python train.py --num_hidden_layers=9 --hidden_size=576 --num_attention_heads=6 --num_key_value_heads=6 --head_dim=96 --intermediate_size=2304 --vocab_size=11684 --hidden_act="squared_relu" --norm="rmsnorm" --norm_place="pre" --norm_eps=1e-07 --positions="rope" --rope_theta=26200.0 --rope_fraction=1.0 --qk_norm=true --attn_scale=0.157 --bias="none" --tie_word_embeddings=false --parallel_block=false --extras=["local attention windows", "capped logits"] --init="normal" --init_std_qkv=0.0188 --init_std_o=0.0 --init_std_up=0.0188 --init_std_down=0.0 --optimizer="adamw" --learning_rate=0.000963 --beta1=0.9 --beta2=0.98 --weight_decay=0.17 --lr_head=0.00191 --warmup_steps=538 --schedule="wsd" --decay_fraction=0.463 --decay_shape="linear" --final_lr_fraction=0.0 --batch_tokens=65536 --max_seq_len=2048 --doc_mask=true --train_tokens=575500000 --max_steps=8782 --dataset="wikipedia_en"
Each number is 128 + 32 x the weight over the matrix's rms, rounded and kept within 0 to 255. Layers, rows and columns count from 0. Numbers have three digits each.

# up: layer 2 MLP up, 2304x576, rms 0.0505, rows 917-942, columns 480-527
# down: layer 2 MLP down (transposed), 2304x576, rms 0.0479, rows 917-942, columns 480-527
up917:131097156093102186090174196143143168098153146081085133113125103086109148135151095112153113163099136117088061139134124145137144087119146155123107
down917:158092124127150092177082136098150147154147106084119107154140120164143178157079137096096117128149072132082106100108116061166045132117132133111121
up918:096057182093119139106081116109085135127084143155067156138060096070133079158122192105132101014141150176056092106171112132094125125105186142079116
down918:146147133204110168178178139139154139164101120138104130133117095102109117114130086144150135101103106150095158134186136064143122130150099120087064
up919:118192121215154107166090152132122130106163185092130110194059189103102110129169090116175119093139169091153190108158076121199145185098078096090096
down919:123151091065113117100043167092172155140124130144111173137115169087131127118121151130099072098191143140169129182133063142154179150140169134168120
up920:144133181151119116081128147112150176088126174101124118096080136099065174144106186157126151093103145104091138144148124068130134092122150162127107
down920:097125156170110094176148139175121085098171104126076102151176143120132111142087170106126096074102143105140155145072056111082073141097084122066091
up921:056125168098122114119166126149064082158151116136083095086143170041155070134181124124141101100157109135093093086181148105109166069131099094083158
down921:144119115177111162101080111131085114101117210166104179124095189146116120089146115132149044149151100080094078118138094142061105083115075064131117
up922:164091131119104177093110130134153112131118138137077100094086138111091184144137099086062101163160144132121147117114080120115137100096093172108121
down922:161096127145139116164109113097158176133103156088102075100170117129133091173140092130138159076094181132072136130147058107073143121106125142142114
up923:147094121119121090132112117115094160174118122180131121172194126161104140098118084190094114088100149178086135115174111113098138131152087129113075
down923:117110113108077110101160143080137154062097108084140192105089100163076070143108121196109110106144151162173113115138147097128188114126104159143143
up924:147116070094106127115095125160130141097177099158131115181157091163153082134142179166078147124088118109120172128122110135116130129109146067093177
down924:097092108111134163133107040109162088126127130130087143149172127092144146174100109118129104119105130091073111140082128118108114107067128181071116
up925:130151154123173105161113162136101149126160158127145100125162165110143144110125134136147091114085124091163167074176155192150145150133100140043091
down925:147161105088108146120134119141175099157152103112164112121115090119135078178164112143174137141112145150125173185132099088166135134112148128160144
up926:168082100123176144116096142154123138119164112142107155106107124147158125148124141107053156099085158155167111103159145102175181157116122131138139
down926:153099154145148092137156125150117187169151099142101157100121156091108088154090184094139107065104163134144097141094164171155133113193155153092174
up927:120111154113105122115125132060138144072113137138104156113138130123115114167143065187194203172135191119135123141198126080129156109131157152127064
down927:119148115094159125131082149135069147151111073163129159147136144161132098126170135130131102176145107132087081143155076160136100121172162097113137
up928:122125170141141104146085150111135129119171174143139175101106104103109102106134114103176159164139106163163103163118132196168142133145150134140154
down928:088075124134124093125103163084135135132133157145180132133121133163166140134120099098140133090111023183114134131082124160080168201120147121178092
up929:121123078152187147106132160146198181136147126154163145096107089163175119091095134117177177144106107153082107175129153184101118167185104097081087
down929:135131129115153089134148071156116076136123160134154152121125138139133117128111149115147195025135145137089123153068180194070135148158141064110210
up930:122118093157168127177157151127091137184174138096144158156135146038132125139108111159158110194082101137121208124083118077147124161162128132155060
down930:198123082085131122138175085097143117139170124165131112111148149095149098155136121088133133098124136147097107114177060137126104129120155121086147
up931:159114094113151150120162138133152194138143150191112117132177144162073158167149078111103061125132155088102110187100127150128180158105129075140136
down931:111152123137126134134127130140113147121130146093118115106126099122181134099117098107118138122130138154125154104148130120142132114134105118117122
up932:069109049121150149102161137137165121203161059098143133081199121128184170136140134084140164130062139133176101164089033094135097146092122163112099
down932:110212160112163158144136150148169117112152144152139140166089101132099093100127121183080116205120064097115171113129116157158123121109141150144146
up933:085146122112135177101112143169162150122143090097078079122086129132145142064169108095099170079132120166165078106142088063077096108130160093086153
down933:051099163144132140132123079131184084034129151116112085145156161177147106146115109110157231155158118167130108077183150121158079112123169150099120
up934:112067125176203147136148152149088122141141055129085090102092140137162143129125144163144116137076118121107061101117164104115147161141118184157134
down934:135089135140079096085132100104052179102078140068105125109099099078148100101125095050109070115085143093133163097148151096080112046147134105111146
up935:128114147115139165160121124071114091140164090085123150192162047133193135164146067148099084151107126108074158167146114061154199107126107116097101
down935:215113114139157139077173117175117060134071120117174167075123147178123145135217093152128062176044165123150058169081162132163108190074183117139127
up936:125170118129103168131143130129137135124116170197030148150132082089118161126190098102156139147166156153135140099109089120088137112088112106201122
down936:082085125140098109127143154043124140137123100145106108186129151108078155146113178175165150121142133117216091101084155100186180118130070108124116
up937:126082124142135099135104151112108146142154159187129163127103108095119147115181149133127088129091137098091135139176142128143100136151054102104105
down937:155105219136133120160118137132164157125130159120133128115114152111131124104152138095167104103139098117137082118089104155087149176125091121087145
up938:175121150100135145110073131119094178126162124075067134177101101118179182099142113124168153107062131123112118114092091100146116133166082187105120
down938:177108141125087107135146107142090121131127147140107150147098135121162146098130115123160184168113077151111118074086159173126133130101149158081115
up939:104063058083188167063104134135126170120147081092127123164158053115139212138095150081123122087111132153108082062142153126106195097046108149113076
down939:159139097115115085132075182055071107082105157091077123091135146172169174118142173141104090170132135138159137149117100121136059100121162096133153
up940:155083151151164126161177151180078203103142182111142121160115200123123149164108105097178074125123157097104113109117107136117099129118135108145108
down940:175137108122128137139111110104132152118111109096149158171155139181138084134142124167121115163160125096148157132109104167120133105130091161103109
up941:106121179124164104096158154132105174153161050101155153124161141141145115111115093125134168178086136147079070144117155105149194132131115145098133
down941:098096131132170130156164071082128137114153160123099185157114120106088149147142117107111106156128111172141089133138132156165164131072110115138192
up942:156138137168139131114100149154063106159133134133112143130136084138148117170110162148090114117069135150166148146098111091181133124130087139090105
down942:161110095144139170072089134126121123137096161139108106162147125128121045143133137079120153104117091157143187111132128069160147172077111156072148